Part of a small language model's weights.
Architecture: RMSNorm before each block, rotary positions, untied embeddings, normalized queries and keys.
Each number is 50 + 10 x the weight over its row's rms, rounded and kept within 0 to 99. Layers, rows and columns count from 0. The size before them is the row's rms in percent of the matrix's.

# layer 9 MLP gate, 3072x768, rms 0.0412, rows 1196-1268, columns 96-191
096:49 57 44 43 56 52 46 56 42 50 40 43 62 45 54 62 50 49 69 24 37 60 48 45 47 57 50 59 58 41 62 49 55 41 45 35 59 49 58 57 58 36 49 53 38 49 44 53 52 46 44 38 41 42 61 46 62 44 57 51 59 45 56 42 69 50 50 50 52 55 48 46 67 47 38 48 43 53 56 47 59 63 63 37 69 36 29 62 72 54 42 41 26 51 55 51
099:48 56 48 43 49 43 59 45 44 55 45 50 61 50 56 62 54 49 45 63 48 49 56 46 50 36 37 55 51 39 34 47 49 37 48 52 44 57 54 47 49 32 43 40 41 55 53 35 51 49 50 54 68 48 53 55 29 57 53 36 45 41 57 66 47 64 58 42 51 51 39 51 43 51 41 45 55 32 51 52 43 63 51 54 62 56 59 60 37 61 58 38 52 44 61 38
095:69 72 49 56 38 56 33 64 37 68 52 61 65 40 56 48 46 52 56 56 37 31 54 45 49 65 46 58 44 49 48 48 51 61 68 64 33 74 47 46 47 66 45 54 70 54 38 52 69 53 56 38 57 42 54 57 56 41 49 71 38 50 31 54 71 58 57 56 57 40 43 50 33 58 57 48 44 50 42 53 50 46 47 35 72 52 55 48 52 50 49 55 58 61 42 54
101:45 57 56 51 53 61 55 68 66 43 50 53 30 75 54 34 48 41 47 50 52 27 66 64 49 43 51 47 60 69 72 55 49 35 67 48 48 55 48 47 40 26 53 49 61 56 60 41 39 67 58 65 42 52 67 67 52 52 46 48 56 52 59 48 43 54 52 32 41 65 43 42 42 30 50 45 53 42 62 55 41 62 58 64 48 56 56 49 57 50 50 42 51 69 36 64
102:44 65 40 54 55 63 52 42 54 39 71 47 38 52 34 50 64 63 65 39 34 46 46 66 48 56 62 51 44 45 50 61 49 59 46 55 37 46 59 46 51 33 46 51 43 39 36 62 62 54 64 73 56 25 48 61 44 65 54 39 55 58 44 47 29 60 37 49 53 53 54 40 45 60 63 25 32 66 50 60 63 33 16 55 42 59 46 54 51 48 50 48 54 46 49 51
096:62 55 51 56 48 58 53 61 39 50 60 33 58 38 63 56 52 54 36 43 52 66 50 43 72 40 46 32 49 37 48 57 38 55 39 47 44 53 34 57 46 51 41 39 65 48 35 65 42 51 40 57 26 47 63 45 43 64 55 51 53 50 59 43 49 45 54 56 46 51 52 34 62 44 46 47 48 60 44 45 57 53 55 51 24 35 46 65 50 51 73 33 52 52 52 57
092:59 48 56 33 58 46 45 37 60 70 60 49 53 34 31 51 45 33 38 49 42 37 37 56 52 51 64 27 56 36 59 51 66 50 54 57 59 72 63 62 52 57 55 57 35 54 65 64 50 47 41 53 48 49 31 45 55 49 52 43 57 57 36 56 41 53 48 53 58 40 61 46 41 63 77 52 50 45 47 49 48 55 54 53 57 60 39 55 47 73 49 46 62 44 46 51
092:38 74 53 41 77 48 61 38 53 51 61 42 60 48 51 50 51 54 38 50 58 45 33 46 48 61 40 45 43 47 50 56 44 54 46 52 56 43 46 64 57 32 53 51 46 61 50 49 66 58 46 39 47 50 58 52 51 59 48 39 43 38 47 46 54 38 49 28 39 42 48 45 57 43 50 71 43 61 40 50 47 55 54 79 71 40 46 70 51 48 52 58 58 44 60 47
093:54 70 51 60 56 62 69 48 73 47 58 53 52 33 25 46 43 47 46 46 45 62 59 35 49 45 66 73 63 52 46 53 47 47 55 68 39 39 57 50 55 62 40 66 35 57 65 24 57 41 54 48 49 36 55 44 65 56 57 56 53 57 58 43 37 53 52 52 51 49 57 40 40 59 41 39 44 55 72 53 51 43 52 61 64 49 38 48 42 58 44 47 44 43 44 83
099:53 51 41 49 63 53 65 46 47 55 30 43 85 38 49 51 63 49 62 58 32 65 44 52 47 52 52 53 61 66 47 43 48 48 48 52 45 47 54 54 56 48 73 50 74 62 40 68 61 20 46 44 52 54 63 59 56 53 53 65 51 54 46 60 64 31 53 47 60 57 66 42 38 32 65 41 53 38 48 42 48 49 46 55 44 59 64 40 47 62 54 55 44 57 57 46
101:43 54 40 49 48 40 39 59 41 61 61 56 69 46 42 36 46 54 48 58 42 55 35 58 52 49 46 50 58 63 64 51 48 56 56 60 61 57 47 54 56 32 43 62 66 46 58 41 62 48 68 71 51 43 47 46 27 54 47 57 38 40 46 45 56 33 60 48 48 50 47 57 55 29 38 41 43 52 49 41 37 45 58 55 53 38 38 56 56 62 51 53 45 61 44 43
092:59 54 55 35 57 40 36 66 62 58 62 53 62 56 47 49 58 57 40 48 58 48 47 70 64 43 41 61 55 76 52 63 45 48 50 62 51 40 55 60 55 34 53 48 33 45 38 54 53 59 57 34 53 70 36 61 34 62 52 70 45 61 38 63 57 45 51 58 45 27 64 58 55 57 64 64 51 54 66 72 51 50 68 52 63 52 52 42 41 47 34 44 51 41 60 56
102:40 74 55 42 35 30 52 53 60 39 37 44 41 50 47 54 53 48 51 39 54 53 44 55 55 41 43 47 37 47 36 46 58 35 56 69 42 36 50 44 45 46 66 45 32 46 39 45 31 46 41 41 51 42 58 52 60 46 63 58 47 72 45 48 48 42 41 50 46 65 72 49 44 41 50 39 43 58 60 60 37 47 53 55 59 44 63 35 56 47 58 41 60 44 48 55
094:35 58 40 61 48 45 64 51 63 57 61 57 37 43 54 35 49 39 67 62 53 60 60 57 50 58 55 38 54 48 58 58 40 48 58 48 55 41 52 60 50 49 39 45 57 45 61 37 38 58 66 60 58 47 51 63 48 52 47 51 42 51 38 48 64 56 64 39 46 62 53 47 44 50 63 49 38 51 42 47 31 62 57 52 53 41 40 51 44 59 39 66 65 48 51 38
110:44 39 58 33 52 38 40 58 36 58 45 42 47 58 45 52 61 39 61 65 57 44 68 46 52 60 48 69 45 45 57 65 64 47 71 49 47 43 67 49 59 49 48 39 42 40 53 54 48 73 50 44 67 32 67 49 49 48 53 55 46 50 50 49 36 63 48 59 44 61 53 39 25 25 56 44 58 47 45 48 70 42 47 60 45 58 51 42 65 50 63 47 56 58 38 51
097:68 58 63 61 56 38 51 56 36 35 39 70 52 44 57 59 25 50 48 44 41 55 52 51 48 30 48 36 56 49 61 59 50 53 55 52 56 47 33 57 53 51 56 50 45 58 41 52 35 45 37 44 36 28 63 41 44 45 64 61 42 58 52 36 59 34 47 48 48 48 46 39 61 57 66 41 57 56 50 53 39 46 55 61 45 29 48 47 70 69 46 56 60 47 40 53
098:66 55 73 24 43 42 38 35 53 55 32 20 70 68 65 55 35 32 78 61 74 31 44 48 50 53 60 58 43 51 55 40 42 53 45 30 42 39 39 54 47 37 34 47 50 29 23 57 43 56 51 58 64 40 55 63 65 55 37 32 63 71 73 44 57 43 58 50 32 44 46 43 52 53 58 49 37 56 28 46 41 54 41 65 30 63 54 51 54 52 62 77 26 46 52 45
099:51 41 58 56 27 67 35 52 42 61 58 60 42 47 56 53 25 33 53 60 50 43 49 58 55 42 66 39 48 60 54 69 41 30 56 58 59 49 53 42 45 36 39 51 57 50 47 38 24 32 36 59 52 36 46 46 51 67 53 45 34 38 47 50 51 41 41 55 35 53 53 46 63 64 49 47 55 57 52 46 53 51 35 38 43 53 59 21 52 60 61 40 49 43 55 32
101:51 57 51 59 44 45 43 41 48 48 61 63 47 53 45 36 41 44 51 51 49 50 52 63 48 53 55 31 37 52 57 45 54 37 55 55 41 52 62 33 65 26 52 74 53 45 48 55 46 57 47 59 54 50 50 52 46 68 50 34 59 50 42 58 58 46 48 52 42 56 72 40 50 53 58 62 50 61 37 52 36 54 58 49 47 53 48 49 61 43 46 40 43 66 48 58
098:39 55 59 51 59 44 70 59 45 62 53 54 79 49 40 43 43 46 55 52 41 62 53 51 48 43 55 62 50 59 52 47 40 67 47 41 52 47 56 61 50 36 56 44 41 59 60 55 35 49 48 54 52 40 54 47 44 47 46 46 57 54 59 32 35 31 54 52 59 64 32 61 48 43 61 61 66 63 64 37 33 42 58 47 53 48 48 56 59 75 44 57 48 49 35 38
097:56 50 68 55 52 57 38 53 56 70 67 46 68 62 46 52 61 62 43 45 67 50 43 58 52 46 56 39 45 51 51 54 39 61 45 33 54 48 49 21 52 56 58 37 46 62 49 59 35 39 53 56 30 37 70 43 43 41 57 55 45 37 54 46 55 46 45 45 48 54 49 43 62 53 67 41 64 52 48 55 44 47 47 40 58 49 61 56 49 47 52 40 66 35 54 40
093:50 56 53 42 73 42 33 40 65 50 61 61 20 53 31 53 45 58 27 55 48 44 46 58 52 36 45 55 40 65 51 38 61 51 51 51 61 52 50 48 56 57 46 48 67 47 50 54 57 50 47 57 40 52 51 23 55 52 39 63 35 49 32 42 51 49 59 46 45 42 39 50 48 43 58 49 62 58 69 39 49 33 53 53 41 26 56 58 55 48 63 42 50 41 55 50
126:42 37 46 53 39 57 60 58 30 50 60 38 61 44 59 63 52 50 59 46 42 53 52 50 42 66 59 69 42 47 41 50 59 46 63 54 41 36 51 45 55 41 52 45 55 47 31 41 52 65 61 51 53 43 59 33 48 35 63 65 62 46 38 63 69 40 53 63 29 36 61 49 55 50 53 32 50 41 45 59 69 64 37 34 43 43 59 45 51 61 65 62 41 52 42 57
095:55 41 50 57 51 28 57 46 55 53 58 64 41 33 30 72 62 44 61 60 65 43 52 54 62 52 53 39 24 49 62 36 29 63 56 46 40 47 59 35 55 40 70 68 53 46 64 49 53 63 57 39 53 40 74 40 51 53 59 49 63 37 54 68 58 52 59 53 51 45 61 49 53 58 64 52 51 68 45 58 56 43 57 57 54 63 56 48 53 35 48 50 57 64 72 58
105:32 64 46 23 51 52 42 54 40 60 56 50 32 45 58 42 46 56 57 58 46 68 55 49 55 58 49 34 41 56 47 41 42 44 54 40 53 57 56 43 49 35 53 37 56 37 57 45 57 45 39 65 48 44 56 52 42 68 68 33 57 60 35 56 46 37 46 62 52 59 53 28 58 43 45 47 40 54 51 54 53 40 45 52 50 54 42 45 60 29 46 44 48 55 51 51
100:63 58 48 60 59 31 49 42 60 50 46 41 60 50 40 55 60 40 42 32 54 50 38 54 40 65 41 60 54 44 52 59 41 34 63 44 48 46 38 40 33 39 51 46 60 68 64 78 71 67 59 64 57 54 57 53 28 50 56 59 31 58 58 38 47 52 48 45 47 58 42 37 29 43 44 49 58 48 66 54 54 50 51 45 46 49 39 49 65 30 53 40 54 49 43 37
095:61 71 30 31 80 56 32 37 77 54 50 51 46 53 48 51 48 35 47 58 29 43 54 43 45 69 41 53 56 45 54 61 58 31 68 54 50 59 49 61 65 39 53 39 55 43 46 58 37 46 44 55 47 48 45 55 47 58 40 44 31 59 58 27 68 35 47 49 34 46 59 46 53 44 52 41 37 58 60 51 46 50 29 40 43 43 46 43 57 59 51 44 59 65 49 50
103:46 44 51 57 43 26 38 49 43 44 51 57 53 43 55 47 34 33 43 35 49 44 47 50 58 47 66 49 49 58 57 41 56 35 63 47 46 41 48 52 51 46 76 59 51 44 47 47 53 55 45 50 54 49 54 59 35 64 43 53 42 37 64 51 40 55 57 40 35 37 70 36 42 45 46 69 36 58 51 61 56 49 55 34 61 37 60 48 51 55 72 43 31 45 60 55
100:61 53 27 37 57 53 53 42 54 55 46 49 22 58 50 35 32 54 45 47 38 40 69 51 60 48 30 47 43 42 40 47 52 39 54 49 67 35 33 61 47 47 53 56 37 40 55 70 57 65 37 47 45 58 41 55 42 58 64 39 50 43 53 49 40 52 45 44 50 57 49 49 50 38 47 66 40 57 40 53 53 61 45 72 41 27 67 33 57 43 58 44 52 42 39 43
101:61 52 52 40 61 61 54 61 25 49 39 45 35 44 48 64 56 41 43 19 36 48 72 57 44 37 44 53 47 59 63 54 51 36 37 50 47 61 48 65 34 44 56 58 41 68 42 69 57 32 39 43 57 42 38 58 57 60 41 47 49 48 72 40 48 72 59 46 49 56 38 51 46 31 46 56 61 45 37 50 61 60 62 43 40 66 54 52 49 46 48 64 66 68 43 59
100:39 46 53 66 62 49 46 36 48 46 54 52 71 47 49 60 61 26 52 48 55 54 57 47 43 54 68 66 34 45 47 56 34 47 53 62 52 38 44 40 33 45 60 56 56 60 38 42 62 71 41 61 50 41 44 40 38 48 43 50 59 51 47 41 45 32 55 50 38 42 40 54 36 63 74 39 60 74 55 56 57 40 48 51 52 56 53 48 50 56 54 45 55 49 50 58
099:65 58 54 53 59 44 44 51 58 58 50 50 55 48 51 57 22 52 46 57 29 48 44 52 61 66 57 54 53 56 40 41 57 39 45 51 43 40 51 38 47 57 49 48 38 71 40 68 50 61 58 27 45 49 24 60 48 54 63 37 71 56 45 45 51 44 51 58 47 63 51 39 50 34 65 55 55 39 42 48 39 45 42 48 39 42 70 40 39 50 53 33 36 59 44 44
105:54 45 51 43 42 38 43 47 66 40 59 44 65 55 40 59 68 52 69 49 41 57 43 49 47 67 40 40 46 61 58 59 63 43 75 50 53 63 48 32 29 45 44 68 57 54 50 61 52 31 44 54 40 69 43 39 40 59 42 44 35 48 34 31 47 46 38 40 50 67 50 55 45 51 39 39 56 47 60 47 43 48 67 27 53 44 53 52 59 47 44 42 56 54 46 63
113:37 54 63 49 50 51 55 36 39 66 43 34 62 40 49 54 51 53 43 32 68 61 68 67 58 60 60 51 47 45 46 52 28 35 49 59 43 50 69 45 55 52 66 58 39 53 41 58 49 44 66 49 29 45 58 45 37 46 42 63 45 50 51 45 67 28 35 47 55 46 37 52 50 67 55 35 53 57 48 44 41 50 47 36 60 45 51 53 46 63 45 50 53 36 55 43
099:54 68 44 34 61 53 32 49 43 28 43 61 44 46 35 56 69 58 64 32 66 49 63 48 62 49 49 45 55 79 50 46 61 65 53 32 77 49 55 57 47 50 45 51 42 57 51 57 63 65 40 47 49 53 43 41 47 54 49 39 45 67 72 53 66 64 48 48 58 57 56 55 55 46 62 51 49 61 58 36 39 42 53 47 52 47 59 54 52 47 60 52 43 49 48 52
096:46 48 72 55 63 41 69 41 44 57 46 49 65 35 49 48 38 43 60 50 40 50 39 63 57 56 51 45 54 35 53 45 56 51 52 30 55 28 54 52 42 41 56 49 44 52 54 57 65 60 38 55 41 44 52 46 36 54 35 53 46 53 53 25 59 62 64 53 44 46 48 45 44 59 50 58 45 37 58 57 38 34 44 49 41 49 58 59 57 61 47 65 42 65 54 42
101:51 37 36 47 32 49 43 59 27 68 58 47 59 54 46 42 40 41 71 43 55 57 49 39 41 60 68 38 38 40 54 61 42 46 44 39 65 65 55 44 55 44 50 48 45 56 49 55 56 54 66 58 61 65 61 60 51 50 54 62 56 56 44 46 28 55 59 52 49 60 47 59 42 48 50 33 50 60 52 46 58 46 62 53 42 55 57 64 38 36 55 32 57 49 62 62
096:46 50 50 56 63 38 40 53 39 37 45 39 54 44 46 56 52 43 52 35 47 39 65 55 48 61 40 44 39 54 52 55 49 29 68 27 50 62 62 48 43 44 61 62 53 34 48 53 52 45 56 38 27 40 62 50 57 66 38 45 45 57 52 24 39 42 35 45 57 41 60 39 55 42 50 47 57 58 30 62 30 47 48 55 72 29 72 33 51 49 61 52 52 52 59 58
101:48 55 39 55 57 52 50 41 47 45 63 61 65 28 51 60 74 49 35 36 40 61 48 45 51 40 58 45 55 57 45 68 45 38 59 60 54 68 58 49 50 45 58 51 46 52 36 72 26 47 35 66 31 79 48 43 62 54 47 65 38 62 48 48 61 47 59 62 35 60 56 50 40 57 59 41 63 57 48 69 29 54 62 59 67 52 64 52 55 46 54 38 49 52 57 63
099:49 38 54 57 42 26 61 40 60 69 52 42 61 55 47 44 47 40 61 36 44 59 54 44 48 38 29 60 42 45 48 43 55 23 36 44 50 51 56 43 59 52 53 45 65 41 22 32 50 55 42 48 49 44 40 73 66 53 41 49 57 67 46 68 53 42 64 54 34 75 50 66 45 55 32 54 50 51 50 45 48 53 54 50 53 59 49 48 61 49 42 31 47 47 38 52
095:58 49 50 44 56 42 58 72 34 37 37 47 52 34 48 57 40 45 53 60 40 67 33 53 44 51 51 44 28 40 47 67 44 50 44 62 55 52 60 46 49 53 55 53 60 43 68 53 42 46 71 60 47 50 57 64 50 52 55 39 53 49 64 43 58 65 51 45 48 55 54 39 57 59 47 40 53 57 59 55 45 56 30 57 45 44 45 61 56 51 56 55 57 71 37 42
102:39 52 67 39 67 48 51 53 54 62 57 46 69 42 51 59 62 30 51 63 66 52 32 64 54 41 59 43 63 51 46 30 34 37 49 50 35 64 53 59 50 47 54 40 38 48 39 41 46 45 48 45 45 48 44 53 41 54 51 49 48 45 49 31 58 48 60 46 42 65 53 45 42 40 58 47 65 41 49 54 50 55 49 54 60 64 46 40 40 35 67 80 46 50 39 56
099:56 51 42 54 59 31 44 48 43 50 41 60 50 60 43 33 36 36 52 62 34 51 40 56 56 55 49 39 52 52 58 56 56 45 49 51 60 62 52 52 55 47 62 69 42 60 37 48 50 44 45 43 61 46 43 53 39 49 71 38 64 37 31 41 58 49 52 51 37 56 56 46 61 47 57 45 42 55 72 52 57 64 52 57 54 51 62 57 75 50 48 39 36 54 49 63
108:57 52 36 51 67 48 55 59 53 56 45 47 59 54 49 58 58 42 41 51 48 66 56 39 44 50 66 42 42 36 63 58 49 54 58 50 45 51 55 56 45 29 65 50 36 48 52 56 31 57 47 61 57 68 75 50 38 54 43 46 54 41 50 42 62 32 62 56 47 55 48 46 54 53 45 58 60 54 50 54 55 51 63 69 49 44 50 55 64 72 30 40 36 40 46 62
103:37 59 45 41 49 38 55 54 46 61 54 74 52 40 42 52 36 53 55 60 51 40 43 40 46 34 44 59 59 57 48 52 59 49 63 59 52 54 61 38 47 42 48 41 62 55 58 47 69 57 66 33 53 44 66 61 35 72 49 64 63 49 52 43 38 62 38 34 44 37 43 46 47 42 32 46 48 51 63 55 51 50 35 25 46 42 47 60 53 43 56 59 57 53 44 46
100:49 58 40 48 57 36 57 52 46 67 70 52 58 43 39 55 49 53 64 45 51 57 28 53 43 58 60 55 46 51 63 46 60 27 60 58 39 45 58 46 52 50 58 50 64 63 21 33 45 50 63 54 64 53 58 78 49 47 57 41 59 54 62 54 64 49 71 54 46 34 62 63 49 34 49 42 26 44 55 51 52 32 44 38 44 21 39 52 48 59 41 40 48 37 45 52
098:59 42 32 50 42 42 51 53 43 50 45 41 61 39 56 54 45 58 63 58 46 62 62 58 46 42 51 46 44 37 58 60 57 51 55 43 53 56 75 60 53 67 60 49 54 51 59 33 32 59 58 57 59 79 48 51 43 64 43 56 55 56 63 54 40 62 35 43 36 58 51 37 20 45 44 52 47 47 55 53 43 41 53 56 25 49 58 45 43 52 52 58 42 50 38 45
098:50 58 44 36 60 42 60 46 48 33 54 42 58 65 63 41 40 65 37 68 38 55 52 46 54 57 47 51 42 52 40 45 52 22 48 51 43 64 60 56 44 36 54 62 43 46 37 71 41 42 61 65 38 63 41 52 49 63 54 51 70 37 47 54 48 45 70 49 53 42 36 40 54 40 57 47 45 31 35 40 46 56 37 52 46 43 47 39 37 58 43 38 57 39 42 47
100:46 61 49 53 45 48 35 52 32 44 46 45 42 46 52 53 56 42 49 44 47 71 49 70 43 50 53 49 63 55 52 62 42 37 48 48 54 58 39 52 36 34 43 67 53 61 54 48 40 23 59 49 45 59 62 46 40 55 52 50 50 51 57 46 40 56 39 46 62 46 63 58 23 49 46 33 52 50 55 57 51 42 46 47 54 54 50 61 57 57 63 35 50 39 42 65
098:53 61 71 46 47 52 51 52 48 60 56 51 47 59 36 52 36 44 52 64 48 44 48 54 39 51 49 58 51 55 50 66 56 46 46 53 61 53 50 37 65 46 48 44 77 40 51 47 52 43 43 56 52 51 59 66 57 60 55 53 55 52 50 46 44 29 38 38 39 48 37 48 44 50 26 60 46 40 40 58 63 51 52 38 58 31 64 40 70 60 60 40 52 48 47 43
099:44 61 38 46 57 33 35 36 51 38 75 47 34 38 47 71 56 38 49 57 37 38 24 54 61 57 52 56 50 40 42 42 57 31 59 59 55 35 52 47 34 28 51 35 59 53 42 53 52 41 48 59 56 48 65 60 49 59 58 56 35 44 40 36 54 48 38 46 37 47 54 66 52 47 52 54 42 36 51 38 67 44 38 30 62 29 56 54 42 46 51 48 44 46 47 51
101:44 78 35 55 59 67 47 53 39 33 52 21 45 37 45 64 56 64 48 44 49 49 55 46 49 36 36 39 45 31 67 50 48 27 50 42 49 49 61 45 54 50 32 54 62 56 33 32 50 44 59 55 49 41 63 45 45 43 57 52 71 41 62 27 52 54 55 53 39 43 50 59 55 48 39 46 46 51 33 49 51 42 48 45 61 50 58 38 50 46 52 42 41 51 69 43
098:57 67 54 36 44 61 48 27 40 36 25 52 53 48 58 55 55 32 45 55 42 74 44 37 53 50 35 49 44 48 55 41 40 53 52 57 61 52 51 28 51 41 41 61 53 47 46 62 54 45 56 50 52 43 56 49 64 49 39 63 41 42 69 34 40 44 55 49 38 51 49 35 22 52 56 63 64 61 43 58 53 59 59 42 35 53 50 46 54 46 51 46 44 50 46 33
102:38 43 48 45 63 51 51 50 53 48 40 48 44 60 49 62 54 34 58 63 71 53 53 62 51 55 39 54 44 70 51 47 36 48 58 48 47 46 58 35 36 47 60 55 63 46 55 58 41 39 78 61 44 54 67 49 40 45 49 36 54 48 49 47 43 54 56 44 50 63 71 54 46 50 45 57 34 58 68 73 44 56 31 38 46 51 51 59 44 37 61 56 40 50 53 61
101:63 56 56 41 43 54 61 47 40 41 52 48 54 62 43 46 58 47 61 38 56 58 56 57 63 48 62 59 43 29 55 62 36 47 36 65 52 47 49 46 52 48 57 51 39 50 27 56 61 52 69 51 59 61 53 51 48 65 46 56 32 41 43 34 58 44 50 44 45 57 70 61 49 56 55 41 61 63 42 56 47 40 56 39 64 38 58 58 42 39 40 46 49 62 41 50
102:49 38 39 54 56 65 38 45 56 58 41 52 48 45 35 42 34 60 70 50 44 67 50 45 62 50 37 48 59 33 71 47 67 58 61 53 40 62 52 56 58 34 54 56 60 47 45 38 63 57 64 51 42 62 62 58 41 62 57 41 49 55 48 46 37 41 60 40 53 56 65 46 79 30 52 24 42 37 51 46 55 71 48 46 47 57 70 46 64 47 59 51 45 57 59 57
100:56 36 36 37 51 53 55 60 60 51 43 56 40 48 63 65 50 34 50 46 47 48 39 55 59 35 42 58 53 63 42 63 55 48 51 62 42 59 56 41 49 42 33 54 51 45 71 69 51 54 52 50 46 67 44 63 56 69 60 63 50 67 52 74 44 52 38 47 60 52 46 63 43 35 53 64 52 46 57 53 48 48 64 58 55 50 53 44 55 39 55 50 53 69 53 40
091:63 49 76 57 53 41 56 53 49 42 38 38 36 50 65 44 49 42 49 56 41 53 66 44 57 50 39 34 58 37 36 54 67 56 42 66 39 50 55 44 50 52 49 50 46 54 54 38 48 38 60 67 44 35 57 47 52 34 65 42 49 52 50 38 54 55 44 38 57 59 57 51 48 66 69 40 68 36 53 65 45 42 45 35 51 32 51 34 36 46 54 35 58 45 32 33
104:55 50 50 70 37 54 71 51 45 59 33 55 58 40 52 29 51 52 38 43 43 60 39 56 57 72 45 80 45 38 57 44 50 49 41 64 52 50 48 44 58 36 46 54 61 39 66 46 52 73 59 55 38 42 51 56 58 55 70 52 40 51 45 64 74 47 33 50 48 49 64 44 52 53 42 49 40 57 53 48 48 33 55 47 34 50 56 46 44 53 47 36 29 51 28 58
115:45 70 59 54 44 39 53 36 55 36 48 40 61 48 49 40 59 36 34 51 57 52 47 55 52 39 64 39 48 51 46 71 54 43 60 35 59 67 52 56 51 52 53 64 60 55 45 51 61 49 51 43 61 46 55 51 37 55 53 51 45 64 58 46 50 53 27 64 45 55 52 33 49 53 40 46 47 46 52 49 49 24 48 54 53 31 34 54 51 43 48 56 42 49 49 35
105:57 50 65 55 41 52 46 59 56 50 51 50 42 41 59 43 59 46 60 43 44 40 41 59 34 47 37 46 42 42 59 62 28 38 53 47 49 36 54 47 56 53 33 61 52 53 40 37 42 60 47 55 43 57 43 70 50 34 68 42 72 59 49 59 50 43 55 53 39 36 41 35 48 40 30 41 50 69 43 55 63 47 64 52 61 50 60 64 48 47 60 50 46 44 78 37
104:39 20 46 49 47 48 67 58 45 68 53 54 52 21 41 51 58 45 60 40 40 43 49 52 55 51 54 54 50 51 70 48 46 46 75 41 59 60 57 56 57 46 53 60 48 73 46 55 47 48 68 73 52 49 49 72 50 58 51 58 43 71 57 51 35 60 66 70 46 57 41 57 34 46 46 49 61 67 59 50 55 55 26 45 37 64 63 42 41 39 48 37 46 59 44 34
100:46 39 72 60 48 45 27 39 41 62 50 60 47 46 54 59 39 43 52 49 55 53 51 40 50 57 50 58 65 45 68 35 56 34 52 49 62 44 48 33 30 44 42 59 53 54 46 43 37 41 51 64 51 54 51 56 35 54 43 42 47 53 59 49 50 49 55 57 67 44 56 52 50 39 53 55 50 49 57 44 44 46 47 42 43 54 52 40 51 56 53 43 19 50 39 50
106:38 48 52 49 61 27 35 51 57 43 54 49 44 48 55 62 44 51 51 76 51 37 56 51 51 42 36 43 64 37 48 76 45 49 57 41 52 50 62 51 37 34 50 54 55 57 54 47 56 33 49 47 42 68 62 53 29 46 65 39 57 50 65 39 37 63 59 70 48 48 50 52 42 59 33 51 40 53 34 57 44 60 19 48 53 47 53 41 51 40 51 36 39 38 40 35
100:52 59 28 63 44 42 48 45 42 43 72 35 60 31 36 47 53 57 50 42 58 37 42 59 50 78 49 47 55 55 41 60 45 39 66 44 49 58 40 41 48 55 51 56 71 61 55 62 64 65 52 48 64 52 63 56 49 56 50 57 46 48 35 54 56 53 42 43 47 60 63 48 68 48 42 38 49 58 53 45 52 52 56 45 51 43 37 50 59 53 51 37 55 49 60 72
094:72 41 37 44 62 52 57 73 58 58 37 49 52 49 50 43 36 34 59 24 33 44 36 42 50 55 66 40 59 46 41 63 64 55 59 40 33 37 44 49 66 24 33 24 63 53 66 30 47 47 34 29 40 54 49 55 52 66 61 39 55 67 53 56 46 45 62 55 60 47 63 26 57 53 41 62 55 50 55 45 49 56 58 59 36 52 61 36 58 49 42 48 46 50 57 54
113:54 50 51 39 45 55 53 51 37 50 41 44 72 63 47 72 46 52 52 46 56 58 55 48 51 36 58 65 50 33 57 56 58 33 64 59 43 53 52 48 32 47 53 63 57 54 51 54 50 63 35 46 53 54 58 57 42 63 37 57 57 42 41 48 57 66 54 58 57 43 63 54 44 58 60 50 56 44 57 46 63 32 60 38 46 54 40 55 47 52 55 44 32 38 50 56
094:40 49 49 63 48 71 55 46 44 52 49 35 49 31 51 55 42 39 56 40 61 44 57 45 52 56 39 50 55 54 65 28 52 48 51 37 54 62 61 45 55 49 46 24 56 44 42 51 44 47 52 47 39 37 63 47 65 42 41 27 54 72 51 46 48 45 56 62 56 45 49 64 48 43 56 60 50 37 54 36 48 59 71 51 55 33 70 53 49 37 62 39 51 51 41 51
100:52 47 36 53 63 41 55 64 37 44 41 49 50 46 43 56 38 55 53 46 58 37 59 55 50 46 67 34 43 31 64 44 36 35 44 30 67 60 66 58 52 47 65 53 43 53 24 57 51 56 65 58 46 53 46 63 54 61 49 66 54 68 45 35 51 62 48 67 63 72 39 53 30 32 63 50 41 46 49 44 47 44 43 75 44 45 56 48 55 42 52 50 50 51 23 48
097:56 48 41 53 48 56 40 34 68 66 47 22 52 29 43 60 43 39 43 40 44 32 55 31 48 43 53 50 51 39 51 49 43 61 43 63 48 65 52 51 43 48 50 40 39 50 51 43 40 55 45 35 43 37 57 69 47 31 52 54 46 45 46 37 47 63 54 59 51 47 57 48 51 74 42 58 56 53 49 60 50 45 45 42 63 56 59 37 47 41 36 63 51 17 49 52
107:46 27 58 47 40 65 69 51 40 51 53 47 59 23 43 62 50 44 62 40 38 48 49 38 49 57 49 51 36 43 50 57 67 39 51 49 47 29 66 34 50 48 62 59 51 69 53 50 62 62 55 62 55 36 43 27 54 64 50 38 50 41 41 47 54 41 32 47 08 55 47 53 38 56 63 63 41 44 51 41 52 54 43 50 27 44 53 48 52 56 56 81 39 44 35 64
110:65 41 50 35 42 24 63 50 54 53 62 55 48 52 27 44 49 48 37 54 54 60 48 42 47 55 45 63 24 46 31 47 29 47 52 48 68 44 40 44 54 59 71 53 51 42 45 51 59 56 47 50 57 55 61 75 49 52 69 63 54 51 54 36 59 47 53 45 45 49 69 58 31 59 57 50 58 56 47 49 47 47 70 52 48 44 53 46 56 44 38 50 39 51 36 50
096:56 43 44 44 29 52 50 45 57 51 62 40 52 36 46 65 32 43 41 39 58 55 41 63 56 51 46 61 45 34 48 64 52 52 45 62 56 40 42 54 44 53 41 45 60 41 40 58 40 46 59 56 57 47 47 36 49 54 40 52 44 45 26 56 66 54 39 51 34 45 48 59 44 52 41 41 49 49 56 51 42 41 42 42 63 39 53 63 61 59 43 55 44 44 43 51